From a checkpoint of a small transformer trained on Wikipedia: rotary positions, a variant of Adam for these matrices.
Each number is 128 + 32 x the weight over its row's rms, rounded and kept within 0 to 255. Layers, rows and columns count from 0. Numbers have three digits each. The size before them is the row's rms in percent of the matrix's.

# down: layer 2 MLP down (transposed), 704x256, rms 0.067, rows 575-609, columns 0-127
# gate: layer 2 MLP gate, 704x256, rms 0.0497, rows 576-610, columns 0-127
# up: layer 2 MLP up, 704x256, rms 0.0484, rows 576-610, columns 0-127
down575 092:131169161080181137134053138122146113100098161138102125116149109153098063108114139107128114077094077095117110166171105116136105138110119082131145117127125090121126136056117137081115123170160111150117100079179076149201137081109114178105141140103140110131123119205178087170091122148075111117189179066171040151136132087160158124067111097097133131089114121110121087125153151099142098116127
gate576 099:129141122160103122174108170146097103094148141212082102121105118190091092061152153102166143111118119116082124129134108108113101087081099126142134079155121147117153163133132198108157142097049179066120176099138158131124097169128099082076087092140119133117113091134140113094156076130099125111061192133140122118138092108148118145129121156152077151117166144134110150117160123130125181116123
up576 100:120183103178102087138156150093144176068150168125126075150100115126110070129186110111120101130162163105170121113133085089140054153097119127113119086135161152144156107178137102083141140132105076163224104109111095077119073139150131107116153145114105106153094123134121172159131084128190100127123089141078093132117080065084122115105101121169140065140125159139189116153170140154128191156173
down576 102:118142157151122118118143078113118103057152150157113164131135136164102095073117128130179165144117124138111144117115097137075094148158129116115056107139127137111161165093171126116129143179157138147127124176118061091124137076169124140113077085162196167143103086132137116097118094119119090147064116112125168113112142164105180105128059176149150150137171240108096117091111160127129153180167
gate577 105:070148106147077158129127148094089123128104102079156094091175114151215138132079157134102134112077101083177188126048150160122102161061057082113147099109103125076085077097143125185142130130093127116092110125135167119113160150129109066128157070181115089089081131143154147136123116144117076068077106104130105099135077152089147173131155163096114136102203187061167128155091161174137115117134
up577 104:146103059167153080156152203151081172114162096161119171145130154118142101154123175091139137149100168102127069176162136132149165148134075161116147087128165105092102097144163175079143142139158101158104143098150125127129122166138131167136137110185101121097122085143160097093132136103116163171076109133129108172158126119137135130090135136112105138112170107194171147188164102072160124088126
down577 103:138173137142162162117129152152130144156163187119136114164121133168068067142133115180085119085136113140161144152120094147133112175168161142190123116173118141092144147125056144129127085134218103148063131139126136174150115104132160045124167149117109176131101132111231103104110130130173202100106150156148128119125176092154105110090165058163203079162153154156127092145106129160120116113051
gate578 101:077122129096155124118205130123111078187100136069081072111148105102125166144171146157148105150123185160115144106116148220104102118079170090093179126134155167135139152168179110141110117173094157132146117119123137154111137155113087106169176125114135137143105110110140145112111173045104085095161173119150117104091083150164118101157121119103143186101188177115181114075120162100201189164122
up578 100:146157122081093092111144076112112098127148108140092141127156159112113128074076128089109120098136178143108096099130122107118084119132129146143138133101152084154133091143108163153134135110134125151116121178202106192144094122086134083109123068103171150177090144157109163106047148124143164139140072078147123101154168066120188152114096163063094095149137153171152123115087148100119095131158
down578 099:113093100105129126145083086117070115145171110180154163122093058174059145149140149139160112109174142143160116082100161128110083164105090113115115128076123102117082135114136166134122132144058130161113070113096094139152181144154133130101141167129140130091183126161071162138162107100156110186150114114108140140167179075160045115140076132107075111095150169072089160150152123117165081175084
gate579 100:158140149118079158139163079125086106108096108150071152170138116145072132119131118117116139131131145097092101131109109129101140169091189155100122166164077124139154135128160117101116167119122042117147088139119077100125130180146108129109159129115244148129148193180139108147131137098166123153107127088135116062105133231134095118111087135119086124107133105169189088127139181113180127106050
up579 097:152145192065137183162125134112121115177097113146069103162147134116147157105113143119083169133081123145122118125109173153137121157067141125086114146117070164123187111166167091126107139112114103099168149160101154171129136084152125145176183102069120105147048107210124081072141174095153149095104157092147152075116103178147057151121164103136104150091120136099152117109103223113118134186096
down579 094:183138155131153173142075144109121150106176137127140132108118038150106115126136106113127159111102132079128123145178101155142135133185155183128129128166133067174106087107165137097148100147141111160104135108112148132141138117168131111143139155125164182127116124044216112156145115174127068123140148100121146153138134048090173116119177085089136115120177119130164212113171103131146059136109
gate580 099:115158172078133151163112152158127105080079086103153143107131097102108167072105181138120122136079129136025178129141162106127136094098156124147108113138074100104097170092124129112100152097160080169124162135125157133136133153096120131112084146132105180128136141141149059071155132114178124098147144117138141169111173085124061167172137095131106184132156162114120067096111083106133195140199
up580 097:153153132159067087129084135092141109103114088078109177137099152152126128079112149086159117181057134153122147127050125138153100077140180137169175083098153117113152127146088118112139089136174191147135130110107098140164142172075086093129130136138122169182136204100108112174172140147125074128127114168058138094114134081128134154142116167196149115168128180099127076155173081096177088189130
down580 101:142104114088131023162104126131096124144133156127090142133148156161144078133117145068128142164142126143190094152090150097127064114102171126135171114145154098117120110089198098088163109133120156126103102157158164107128108123116101107101033098166123067159111084162018114128125148093113108091162103098082057158116175125120175096092123159106151142120162117131097107136153122077135144162110
gate581 099:127120125106107096116096111174151126114094181100104158078151129123110138179085113195131097178163107131190169101145078169165144117133144142113108121094109129090062137155152167139098156122121096050128150153151208137100121150101148106112148104116067101140107114137101160149130116141173041245159162136118183099078100143143158164086150092127157082160160074165144102169144110139048139106150
up581 101:114092037136134165132198102130109193127103088129137092127188091161140114110101104161107114151169147187093119147135089079063182130134092075150125162092163172105096111103147177099180113123073077066116155042134141110160122167108098110118147073138156063107121172199153143136121142118132099107134118123147126090180100121121142086146102120096153096052117138115128180126080134158084170126166
down581 101:148163168164160076132123136111095121155082159126137136096132110190216076145067133119102098112103142182097093172113116111068103149063104159088126154168127085135159069158069149149089106133181084150157157076123120151050134120118139107056130139155143158073099176137075157106129141123162146082088117104107139136126136156108113097095087106105129158062136135154130119135161139136165136195121
gate582 098:125145183104120134134114218093085150161068070120189079160112123140136156168137093105105143116101131111115119108073176168130138143152101160169135150099149148149076198154149137154145083130104103174172100093102116155100134116118132104097172152093114129132140124102126116089181119123120164088135153127129144101096139095123083127144066068085142130105163180138148180099065168102135098143105
up582 098:122099145129149128118111096107082176196164137175163096150164126124108126084155110169119122047155170104113160124137131120141118058079129102135175105156179131099213152111095125144081119119152138155102044109133138074118128122159147102104117152109122137110162147101190097058104113135172094136066144091163107134064105153093088112168111122141115115137126100168161105123120128124118150112124
down582 100:094120103138093123136099151180151124095113156194112183092158170098125157103104114118086095136154112134044117142163165102091136091177121163099069097190122153122066136080191087099086147179178142126115132092172100120137151100166131175141137147142121145064091113110096132115131127145157123158126084144141000196119149147025124129111146167151166112111131167105149143125146136138112134146148
gate583 099:146118128131109127134194152148165093096102129129177143057159120115060124182181094123084133128083073108128124112113151123116112174149094112162159127113133053149147115080156108145140127176107144170143149145181159153087105123159122070143157127110084135101145158170106112100148117121166149136071194139148186113130109119100091150026144144165117136135121105162147133131127136113044164135044
up583 100:123146136154090091136096128126106098083068080136134123129198117140141098151166118163167157119142198152134164084141137148142099140152095078131127090141119123110096089120145105127102059146173166118121115130178202157146107148087105096205139146158107143168085145091101046149120128156152080072140117077084107172087164084107147120157171132175117123111097148155124218159073114128157075154126
down583 101:203104128162143129091128149110134175099154108129106139165108132060110099144162197140133102117114106134062098142098134153129190047133155116166107087155158146147181120134135143129153108150133163099099116118143140161103124176093132188111156142150154090104112147116069140173130168107049094117174151150097084127159123129126163086122132113123140126117054110092101154173098129148094111084108
gate584 098:161114130089123147164122135141156070123131116117101149058149139143128126099086156100113134031113136129127148100082160080121160176133086122188142098080180102142154168123093115151095127081173112172079180199102140139083161135086065097103133165093098096074127120159122164126118107198101099053087139190116146147134073073166104069140060197131141157161127148113159124119120157203123122137118
up584 100:140121217166081086111154129148170132175114138131091111167119128116126178089107104148104125092105119088218128147116155168142084183102097159143128150092138111052134097127104095117046135154173114099194133121031131163089182174178154097112082085137161136134091127099111118060151116124133151108164147176120171156101153113171188144137130134117150135109193147160111117089144135105127130107116
down584 100:142138139122079111105125117112163122056162151131105161100102112105103158113172154098132134121122057129105098099082146156160157167184171108131159124117131155082150141126075107111072094136094122143107174151106152135127135118092104150077117125101064087104111127113005108123085146068077095166126111093073163151088104144138103116150102132147141133061125153144155082174127137121116132126152
gate585 100:091096121174152123142117160163179111224122096114149146130130118158124112143155202131105162155109076087200146166173113117079098131102141099124138123130112097086116144185171077148139085131092176176139158148139098113132106126118075119070126194096078160152147163155105158160159100100189097147119115110091116206110148128134134122153134173118151143079148089154175139094168139087131143152085
up585 100:115104122180149151098106118140169126137135172084201114112094146168109137093104072134130166171138141136148129125121128114084149111069117115095085161100096111147105106173202167071117120097048139116121173124159132090084076083124096167130171086107099092125089093118102139115112155077169113132145083104105163165184125166158175099150075104100136169090162142103134120140150071176142148145119
down585 101:160160099133066118153123090124105107086091170126106107100121100159178159109143150171158107158079156129113122117074098074137162074130110148037128148141159175102112150140098202105132108118147158106073172138121092145145084190078108149137146115119104103084152119131149141112131179154103124124096105179096176129155110086110083016174148028088067160128111202161100126136138125087150126155172
gate586 101:135133113140136122133137161149142144085083151154156114064140148196145099108185125088112088126176173149028113165115165128126149106060123164081109098161133128142193098129128132154159056126148136142151150180132106085093141105183099185169118141103070136179089136149144102092174165144156180177168123095085139109123141129079140116068182113099126098110121096140181174176130112118123106158084
up586 101:097073132124083176163045109117166167107112112087085146148088124166178109161128128146122107165140189096200105080158140121117180117112130143110174087149114152175059170143160142114101134076180140124109194150133093155129176169067069158133087075116109080140129128087124080136151146107173084154200139075182123158141095089098097156097104134106144080072130198053125105100159136146113114179109
down586 100:092145094089095130087173134120105109169159180108079118144119148184098102155160123181123131162158117147092164087183128131118123049097112151079177122162150155177242134113139149129197130113089147102129140114139198113162102139102173110078140153129122161142060088107140081116143158122124201139068116078155109115143112164149111158142132182132132074152091152101133149114065109165089103124141
gate587 098:155120127130123128089113144097109149140107183103133089138087192064102089169113148124147055141151111129146144182071098120108158142206153094067098127167162100114161158166094157154146153149175143141095173152141167109069142141141140124114144116179105112163087091141125133135121098116089111117149125089111142070081062186149145071166107090130149103149120158110126128095116132156120092112133
up587 095:101135125209117142170128110175139108159072111138128151190107081099108088099111167146142123156138109097167111120097070082104133097206172153183199130128108216097123101113057156098030145100151134158117146102121127111154113154171104134134102156178077138112126073117118083152138172187108126167120102097172136106143159074184073098115144191168108168154179092166068148154155128162098145150109
down587 099:099133179070150145127062141100099064159134116149096136155159119088167122148123115147135120108178106158106066114130123149148173160119077136127089162065142131107099075178094088111108163149113173151147134148104098146114090097107115132166105097111110152135150152113047116107137100106149095138169119112142101197112151136118096130136169079069150150121077182150081143123138148085128124150093
gate588 102:151180151111125144126116165134119126096173120115142066105137113181166159159088145084116173079095122150159132126153151134140109114129134106125137170117154110080129052119165025161128119160085094134129137144123145138112092187044111118113115148111165161158131152160075117174138103103132076138134156159111119111087097105156098096188150151143121163191156127117167144072150065132155202120079
up588 102:185148159090063095088119156160101119122144119089139084141070152185122143122093166115112162151152145180143108138062152145121139081169142133118127138160174164111078094071111129138142130156145126130117139224104146156152121123097086124107093103072086100142163147168174091130062101106124125178165166160122117159092114148075108154215067146109178159117142065118157090112075148144130185157109
down588 104:172129089143091115146093181132118171094145143069063105140171096179114141150165086192130119106167155076151178125143095185126125153139157092150181144149116121178074036136156156090151069138122102089122133080129156146151154147079122161107077178111130143088106123168126159151117109141107099125151142118110118142105116174142082050103105177125146143144124167141136077177147144093159107113157
gate589 094:060078123111136094169131101134150142033059131126100111160166129093162107100104095100150134187089131120114136134150173139132154061127088170159146102117142113160141179088060143127089157118139110115093154164084107090102095123136081138121115132154153120114067138132086113138172069168064079090098132129057138107090098127150143183160159092122153121076111078153192149078135165144099177094096
up589 096:104130110122094166128148137196119184139189134100151151073097085137120158083128121148155113104167111101171150152085125148145120149093139040131129116162130177138136136130106137100116141162127202105183113142101139113151081182089102187113162104129145108171161140092111168112128132146107162128179160073149090128063095185105152101100061110104082146140132131126150123130056094176127094089103
down589 097:171126148103081096140105129153145129149123120111146122149169083097142124163121114142145095166112132167129085139133168152148106170150080142125118062089094129120113143181112101145144068132127126130100101125145107125179120115141139097122105138102067138153173143074096149098108126120148187065102115114155143068155180080065167114104130178086137136100129130144112113190161127125096129175152
gate590 096:159081185095106168102170163076125096121139107134114176154170169141150063130179174102132135157168175143152174138108084117180077153132101117147120183111044174110119100133151122149127162154140124099096154119137078112159162173169166149186146127128138115136067067096069113153085141128123199108129108175172131132141089127194151141170155159193171159148094145122128124070163160153112129142186
up590 102:080120118095125092053093183109160079126155191121177144138125184139153147158131103097083126128116077137112124156090122168156052136108102126141136145092172070184152153152141098185125127147113177075099140135134120155151163142128149122151096112157066132122148155106114182121117131118134071159168133168125121066137150104144151101116161068106104085122074132101124181101168169103117126196091
down590 099:123119123076091120091104125093126090117130124136131121149197154144155176133109136116052160135130148141148168110097140132134127139126077179120169145143088113132137132137085206160109212122131162116114091139100100136148123136101205126101111122120097134127198118127241157088142159151191108123135168089147102124132163157105099153113180104126159113184082134095119111145127202098068070118121
gate591 101:128039103156169109168101145132121098133131149151121132069114148134164095096114101131107109064214111078057140099125107089127118119113166107079113082187112151082113117069073120113132085137123105124151147121124184118091098101160105111117128084136100125072119071131096129112154137164154104137078099127129149122074147103137085119107123131069099162152172116076127125096137142120139123160098
up591 102:163081092108091223099138123162124121152126090101109192147128137133122162139115122105122126083159151114069053110126134130069125160138138124109167143091096147157130168156054154208181124124106086133154119132170177135085180131087166117137123119143132184153123157101126122128210127100145123094093104108085154132135141098095070089122111083146082212126090133075132176131097120111158133183113
down591 103:074119136131070095141141172171144144098149133135104103107150195199094135155070076121158048091126127106114113107152171079178142084173135116131133148127151163156129105124140112129092109118137070133095128094117138128077079157143198155139119123161109130099123098124191172123126080145210081166167108119120097091143108136142130145167113119093110140127125124156117203099087133118153087118121
gate592 095:135141124110096101119118145179113135106111152107123148147035134149140144158149115106096139161166117128059092122129081144137124190137179091144149129068192112174130126136080130179162134154128111134148123211115103167140128158147105147109181121094160122129158163096108143111127117098188134145168213157126132142136173143154136089112140043083081132086100165119188079131152159090159117170110
up592 099:180121131083122032150128128151125093184075175136115121137177101112091163129125131101124096177118120094108158136105202098176108185172135105142152137185102165167173144157158139137119132141100167073095109142095098170192093120096117080151108127140131127071136124156152119071148092114122089129059143106142157150096121066091154157149168124093149139094137091166168069054126166077119128161098
down592 099:118119101156170087060092144186154113095100098109144186096102145052158149153115173133117146161135106117169088114124115185187132171100182107128154111171167110128088084104080117128108156108147153142146158119108128112106154126118148148105107098083196096136138140128015149173101094140087126137173118122133155102128147086084134088143124086127104114134107128115158118153123196140156169148047
gate593 100:126077146142136133168079126127125166166095132144138161117126067089176154093163109157125125158104062156211178136170155111165157091127073174097137118135084145148132123135124102117089103096143123149234208128083159132104137120222107137085108147064126101188147158150096065133139165154110083127152105156087122121167134133173097151136140135132161142130149196142153129163054122130101118080095
up593 099:078099121158092143191168107160065122166174094105139100123116101112163084072088071155133189132146156134065124168164096184103167137168095145154180170114113122164143134144049143109115155158127112129112114136128148149159129102123108132130180103096081129105095030148127172099150145115149103123103168130083175124167132096102204192161103156132121190179136160172092138046135129178098110116143
down593 100:070132165099092129151194147163131122173141151121147060155065101060095160111161109102139139110109138094113097183161147132134149090189201111149174178122131148123100078176115161116135112122087112067087115069138136092106138172121151148108166078110166118151162125118161159113143124116135126090091118140160127157080181137124134196117147186183158097134138115137195157169165099130095149144167
gate594 101:087158138098181104110189081125127063142145130084110100121147168122140201078117129129177185125166113052134140124118166144083112158116113092122160187188130142170067137127147169127090143133064159114144152155092055111102146139178158146054119128133150117117117182115107098151196111182159066147129063157107136162126107154119158128096148099190110119162093156086118138128117145073196119176118
up594 101:176154167126111165088077121100171093151148134094161096146148103138155114126105135089111150123120146149122059094182152112156132109144160202155097149142135101100165192149135112125126134144103162097105132118133102127149061142176111101127164157095108137112148157077127120132110146152067081086140075140067150091146064119145097144101214149140138106104161085100095134075163112128062146119129
down594 100:165137113145149150105090129107109122098066098083140126153151127119153139177039099140067145126154161147114143096121134124131106170127177096143084117156111122130151163158108132130172115111093157103113097157151100139132109116132142095153173083102163141155107126127244141154139187143119083190146165113139209122135101097116175161102179145105166155063121072106150109113142143110144135178091
gate595 102:135142098127079148236164131150083171141087218090170166092054150126149177096132144144149123124085128146124120106159132160154155087096136115147114143099087133216110089121135132139139155095092126070078130108150097080182115004146112185151146078129074138138160152124155106088095106121171111115113154145145164132089140187180180153136170161098123103135134137092181096119173153156135138108106
up595 098:140109194109172151126197083171104154170137118087081134107126137132081102120144159131056169111137172177119096117174134167096082154115169151151132174162136149108086107102141120125160138122169183088131164178160086189157138122140162100098105143143132156083122149165120163092162071111156201156148133113129141119183175150119101125094129039145159102111086072094104112202155143120157130161137
down595 097:100146111198115191134111162133139107124183156165182098109159120119131119080169159081082119134161087103120115156130111102117169067135119135191082145120167132123074138166130142119141137181196080114147149061149125113146137118080108089102098145202131118183148180102187129143115160145096189089152107095091089151109073152076145209077141139126130159104165133117135186097079113171174191144112
gate596 108:156160105100124120139123211108129123064119090138128185136060136124125178104109121148123143146138146097108181149116121177131182147093132139096144127134146125116178178100111182138098124194148056162107077118116129166075148118202152146086112130090156114138147119200137101117099164080088121169040147138164100118138115122118143080124170162108168131145128102094199144177142137118155057114078
up596 107:110087151121119176088157121090109094123096117149140057062111153143132105146079145087119170172148106141073178077073092171096130140200137150113133083145181083107122161096129151109177127132092112188148088125128079104158148121098126180180148066141050091097122074125162114139133058112182158067175180102078137171126145110182089132177109153100128065182155121142125101139187114137180105121172
down596 101:094112153134129089158159189107116162120113097137131072126143095102092107189116147114109125147169107142145058121111106100114130249169108089188175194154124143097082122120135149119143128146157147113153135129143116112080090124135153105120071086139096133160087101136236147159121113143114189170163136110124087124114129189110159189126091157113146155116134128128088093102168131166163153126140
gate597 104:106147155075097133126140096111117193119151111118159105122127157177103106169089084128106081164123142094143106142049214158094105093158167144153107135096146128108118138142130135082085107115117152109183087088091136116143161165109133205084111124064107157137153105107132061092123145172092102130099158099153155158123143111168090139174155131085131190145128110133162138171089155117134134079109
up597 104:205119145080094167145109148067139135063139085071115130137111131088102097147083080171198061137116121175072119178138101123165122116089148175082070125139122167098102129105111153198124138130117172124102124101115068121134146130145155119183124124068113152096088114130167153102070158114112128097088179143159099119076159173111096053123085153126094110149072132090125099149177109171206102112175
down597 102:176125125142166111107136120088152045132079137183084139131164138082130146182136095128136153149107111152119043114103107098140128155117140195110108070145102110111135131117130124152101142130115109140061098139074142182150152104120170126182107118165096105115083078083062167201190118121174121111073112137089102168092113092142120108125096149034071119171110110166123193124127100138087150108096
gate598 101:155185176022118162124111075138142148136148159063133122111153087087116066134112127152192100138116094162147114108134180146128085146132101076074141116068097113114119177168166134151128171129147110152144149093125126136143082130094130112117144133138124140105144073120090109184083137156112113088097102142191134142157153112069132164047146164102125113173168087082100152145106107081150104097129
up598 098:109103162113094116130181117111169106133099139142171124154167121138142115142129153082058096112158147171157187119083104141141135126053144077125162175090119172134099174159130154155188121147044139043168152133143088150150091137100124130134158129125153139107181145190098109124085138130086133139104091160129118077148117143111123170114089171169118159171115116144141114116088181153106116135129
down598 100:160152086143121197133174078095134130122139176071155156115154134133209132103120126112139085095097143146127177055155164102136170125162132064125150112176129148128149175129116143125136145122113160109122126114113131201097095091094109145088102077125152133031143086101255127157103133102085143149114095075153157119055106187059097129180125105140157133086171152107109181149090113136109114151109
gate599 097:139125107141120163126095093152177103119101103101136179137185162091160163183134138140110160086117134068190073133159119177136154188174112146160159131075097108153148093182065090121179063103076148179100119146140098087152123103119140115152152152187203146076164098117147139131104086098108142165100135175159156133074081122117145184141074091083110089170130143109168129095145123079130079149133
up599 100:157142146095160089097175096136190164184094133117117163175080137097086164157170187142048135098157083128137118121138121182143131082164174113072124082139139091099174099114158115140122106133162123108158131173142086119170101069102124126119088173164177203091153123134153080153113164084140179106066160075110161133104179094116095154194157134192152061122134126177086113126111110143095159135134
down599 101:152136158124050124112165130161109137137123158161131107102111132123095189104165088168120140105141149132112134106147132124058119136147147124169115107118148153130151061117134118097055154170104126110110110140122183125098097124141074175127132131122073131138067078123255112090129122161185173120157164140139142148106128144146094141161126151155117107130157128033098073170131154161088147136137
gate600 098:137049194100177139097174077146113078196135113160178082137175156084119132174128114144081170151118131140100108119149162114087082195113141119119087124069122132109071198126164102089133051061126164142135123122121052126097103087191098139107186147193132118144097157127106101087151127111092150097098116100114077108174105125146139157128126128093146100150152176126167143118142148124185136170095
up600 099:123124101149140160141118117120124082078137098066114169148178116124143131069170112152162126113180131193149063171140129106152152080135154157123148149063091150048103147061143142123124142137090084111140143138069092116140078132162128144125131158111165167103145169079130199170042134094139106114101130162135152100150152171121131110169124136141106093128107102197112136078187127165105079150160
down600 100:145143130140130153156099174080135116101147103168125132174153070080150152092091128124118108164118130080126153109119096126165140141125118118142094152117122129140080154141086155110062116104150123081143095138143165135124082116137113128125111108102153161151121055103255122182099142130155125133135177136166138115196126096143100081092076132046173123121161137129083149116115070155160069144129
gate601 095:105126111149159163126163197099150125191119139155116130166121104096161126072188158065104134115141182102137108153107092144141077076116133132139101171069133112118091135156115111108084087079106129168146168118123077070131130149163094098168124096154112128166161133104046122069094219092136174152133121133168119147121131118110195113128191105111092081193148121127117145160156101130082151143160
up601 094:159121095168181108163172156118141090140181182087080140170128125085128094148108123151139154073137159106133131125064084103097146114187113085144070140113152109160157117167142066065110118177131154174121177176124175124074157096128138173167149098115113141172137122164159170148105141144118115101087140100102075127166126160105117138110134137134170128108083128068159146131040151094171097126172
down601 100:137087091127129139120114098177138114083103094179115112094197168110094099108146123125140129135148172153140098161091099099156135129139159128163147147100145121155140061109187138120188114141139069145135181130112134118138087074128106105133084157140145128100104090135000153094135143111133116197188144108130104129134117183099110092112180138114177129116098095133080130154107144151096111160176
gate602 105:099053120142145104113173145139174097082128148167216194118158176144188076107111164113150161139117174075119193130145112112163099200159151141084075179149115150117115122098111119107063165172150132124143144080131179152101155074139097186096166107102131162097105156106167109177101128138169133184087112132144086112142182213131121131135180144138123112130077137161100142188161136165119145079127
up602 103:114151120141107127163151153132125101173125107113124146173110122091152074179150136132175156090124145123103129125053118105105052155115095122185123089156151137110089133130081102152029107111176095110120149139173071158083183163137147110132114175163165090193078077122124152113125126118086068137128068167106086155121151146118167114176113107148141170150128100157086135151143106132152115060174
down602 103:103158093174057160160115120134121155080120164049144175127125115123108154119125098098151142127117185133081146092129146142139164103185177123171109147112084083117186107095159085091138148148098161157146134157220167093112113122116151191157114090166127102148091147109000129132152081141151168116193137099118190174085125118116096171129093116138088109101138104129158167131088100116091153180091
gate603 100:068132151119094131151206067137164154130132135139116142121101152125167175105156132159135120113159132107108095131097153204112119155156120153191155069132120157165138147127116163076149183133119117096123082116182150111157124145148154104130141124121190174126095176121113149104153170151110141133087163133108121161098122094136150153068134173109130094114100144104133150164165097068162145115113
up603 101:126113089148139132136167126121156102144186140202174073128159142135152149145112064162091091136095167091096097145164080162127143165120165107132186170122179139104177149127134131192162190148132138134068086139197167156147157077158154115200144187161113089067165105212156086135131142149090140117139130095077106146154152117110180127206150127104067116125169088149090084112117115133162112104092
down603 099:136124128110170066116062195073094114124144073138126114139101133102179119162109110087122142092140123126091147125169051095160139158095143125138102157089138111112192103126168115154130062118146154132146150136081080153116092144083122167146119122145135098091145139115197110132147137121103140197127097130120157145136106133012156045123108116164158169111143129173206122075146181143132114123156
gate604 099:096115154121131097178182059188133103120141149068118152203123188143154144134131136045082186085164115139149140145085134190125132180141139115101155166118105107139099155142086160181117123149089193165146081174110138116145183140146072144131101135148116134096193115099122091118074164140182149172106093137149124096090062155097119105140101126146155166129067126124139144114145159181154151132143
up604 107:136154138116092149148151119083131165132121164153122181132133129112123155136191128119117148115058109121085092151128103146131088132030156098158195167124123149170156151124140188120084035063126147140114088079176149114203135121135121157070122169103087091171076117137136128144154202121110121151175101151117191144103136165151132152125169081166149123114136118118148159129131162112120097122103
down604 105:155101148168133097114131114082143204113088114160134168060169169138102157169108201142130112108116103130092108101171080173114143165091127115172124108168138118155160134065127161108186168103130101057114121072158101101195116136093139132108173160081089085092073156217069149132138158096100151163143119190133106074065118117159057128087176101114168119115154088083126149091156163132140153168085
gate605 101:117109142066159144164129177099145107076132148126135098142125126181130128115141107101172216140158089133109098124151188196193089107181120105101153120134117170136113172138123188094124086151119063175138106133134112123121112092178107099138142080102129119054108133088144147110172199182099076105103083099102097135142144168149090091174199127106111081088137053077147074135139101146130109141159
up605 103:166136117119152173159133182077107132115127103096127124141147166121095142085144091160158143068146112128097145153242095131129140088195060185115120114144170113093139105195123136130166104155107080093113096083117137131072071123128210144101059187128123155124097057133125117153175115142133117125058173103119104109169110147125114159123101120144085188130103141193067109142084109138096097129163
down605 099:177171156123144168102140109141118148138085122136161070088096089052100062072071132113136125170151111155065128116168102098108106143179112123205090122041194131069098176146139109069146092122124126150109082097109154165099114089086102044104157104186125117100083096099136133120147139116174107124127105158165160151118156142203129143180112140100080165140105091085106115167113049171126096109125
gate606 104:143104145118121092159115152123119100167107171198107121168162148133077145125179135102149157119144091064196131111091208166152135112180114106188190099181127135157102090058150143164147102118064152133087124169147148139107137114141083139112111129148111088108140087120140100155185130125095206126089160150100202101119102135100124117153135171103139094114145116106168129170122155160158090170206
up606 103:143164159137080078093122125178133089143136129140138112081200096095158110129130141140159107164113100099134090132142134160162101144148033136148106189077126133124127121132199161161110089160115124168132113135129117144174106095084130088111131138168131145154158072161153159137211124093111134114166130113116111146154134171123094072125123048132050117041110031143096137107106115099122184092133
down606 103:160152144067084153092091110131117075170125129171100161121157077162140109119133112132189104147146062089133131118139105175139145114096151141139187135117130068160098123081206163098182141122150096135183135113106090140157111112084166113098127136101116152124113140159029174105114124089130104104185124164161089075111109102167083129148060114106159090135132178091103125186096139110130108154166
gate607 102:131185096059092173133160118146121158163158119118182119100104102101099143138107107077114082086094163063133115092093092083123115125106074115108075128134146142122113191131162135126134156157163106163089104054163099109139132087102134077143132110114152070151090108195053064118108145133143120141136160147151143116146147155141059134186137079127193103093120128107093152087160093059145199140078
up607 101:136129063116131059123178157127098100141163186136119154122211086150129141136186129146114156117094121112149100133112149116069099119158092192104078113105092100105082138171115161150212146139078083165088131121103118115134134126107162121116188168141076182165142126166142144144193117102153104139105152090094095151117172158100138167110119142143150065139175165149108138143084057103068145154136
down607 101:095150205155134107148143112106120183164091098133126114129074097111106105101152129112073134135065159122128096120156091123129105178099149171083097162117133118088205142182141146107108126130096135173123173150162141188126110148183084168049144127119106133135117129096000099128162090138117110086113156139093101091203121110067160145095073121089138144100084065173142129135141106111137164165126
gate608 099:098152152137122126165190111248131188116079159064102097175091226118143210104119152125125114099123154116073191114101177200117108134119112143111153132080130140124160081181167178023156118191136039082097084083137135082099184164145075154120098146142114145176132114133129104125150107143084092149087153132160173120159035130155094166080088113150183139126116106144116177123148132137122140077093
up608 102:092097119196132102126171162104139067077071090092124122114154106171214114116154169059165193188094161133141167073170153172090126105191139156104177153135130138089179112082089133159115138177099117115087170120096122172102130152086151097129085159144120105108074126109145096082153108076088105175132130115081199089141120074134080126207130161154112112160156124175101143160112108135115116170132
down608 104:142134121127067104137100161118129142091149103105142152178112147142133142111145101138080117187040068107085162119104125101124129090104173157160159108130150100142112075104178174126054149149127113120112157113097066192108158114122110183092165065108107096142139176187028140116157091088116129105126092109083074092115135138114156140125110133177110123157098116130157086155083139113188102122186
gate609 097:130107096123099148100100136151090137037117153139143100170110101136124152080134149112113148099155141119095157145090136095108197178100139093112093106130077108171123081070097126145153118121117118075155091109151164109076117152115172110093133183132167193118088134085126187183139161171210048141131148144135153111136087094106129096099079112126178121129119149166136128110050127151088114137110
up609 096:125179105122147146168121107097177097126073067149161095165108163140155137117177120074138074050083136141107141144138130125086163065166144127109126146106155089087160145111195138143114194153122111186103151123122143097182084135149115151151172079090134155171148131123124103055157160075122165106201080129156114111083101066123102126106081152015106130188126099131111084104143079120139146159133
down609 093:113164133114161124166130127129155146091140141098135172082148135133156151107100114149052129120128119101114133099172105066163042145155104111098149092153130120121181191103087146174135066115117113122174118191148052179176166146124138062105135104087102094121120093102195099128182090161124158177135107092148184157110091148120126072105176114150073107115134080109100116144126086167190117108146
gate610 104:096156165103157170162137133179130143141125160156111107108156084171148183136215090089126118168174150162159089122146193130152225126134107154117167102131130075086098143132123140083125127069089097085132076138140157060124140156123100160163194132153128093175072127066152104157157181136122167118136123150139138096139141121059141111092075148150120117135161105142138124151227155130146175102166
up610 101:086133044090106106095132129188147123147113170141085142129060130133112102164144175127134142131110160102104135191097116086119149096108182137099125104151163085106114117141093166091129142178131159133080162163131154122133154163186083118139127125123141145128124111132115155129132087106098132139105136129086129129116068078069103145145135115064172099175126086186121151173170127151107163153116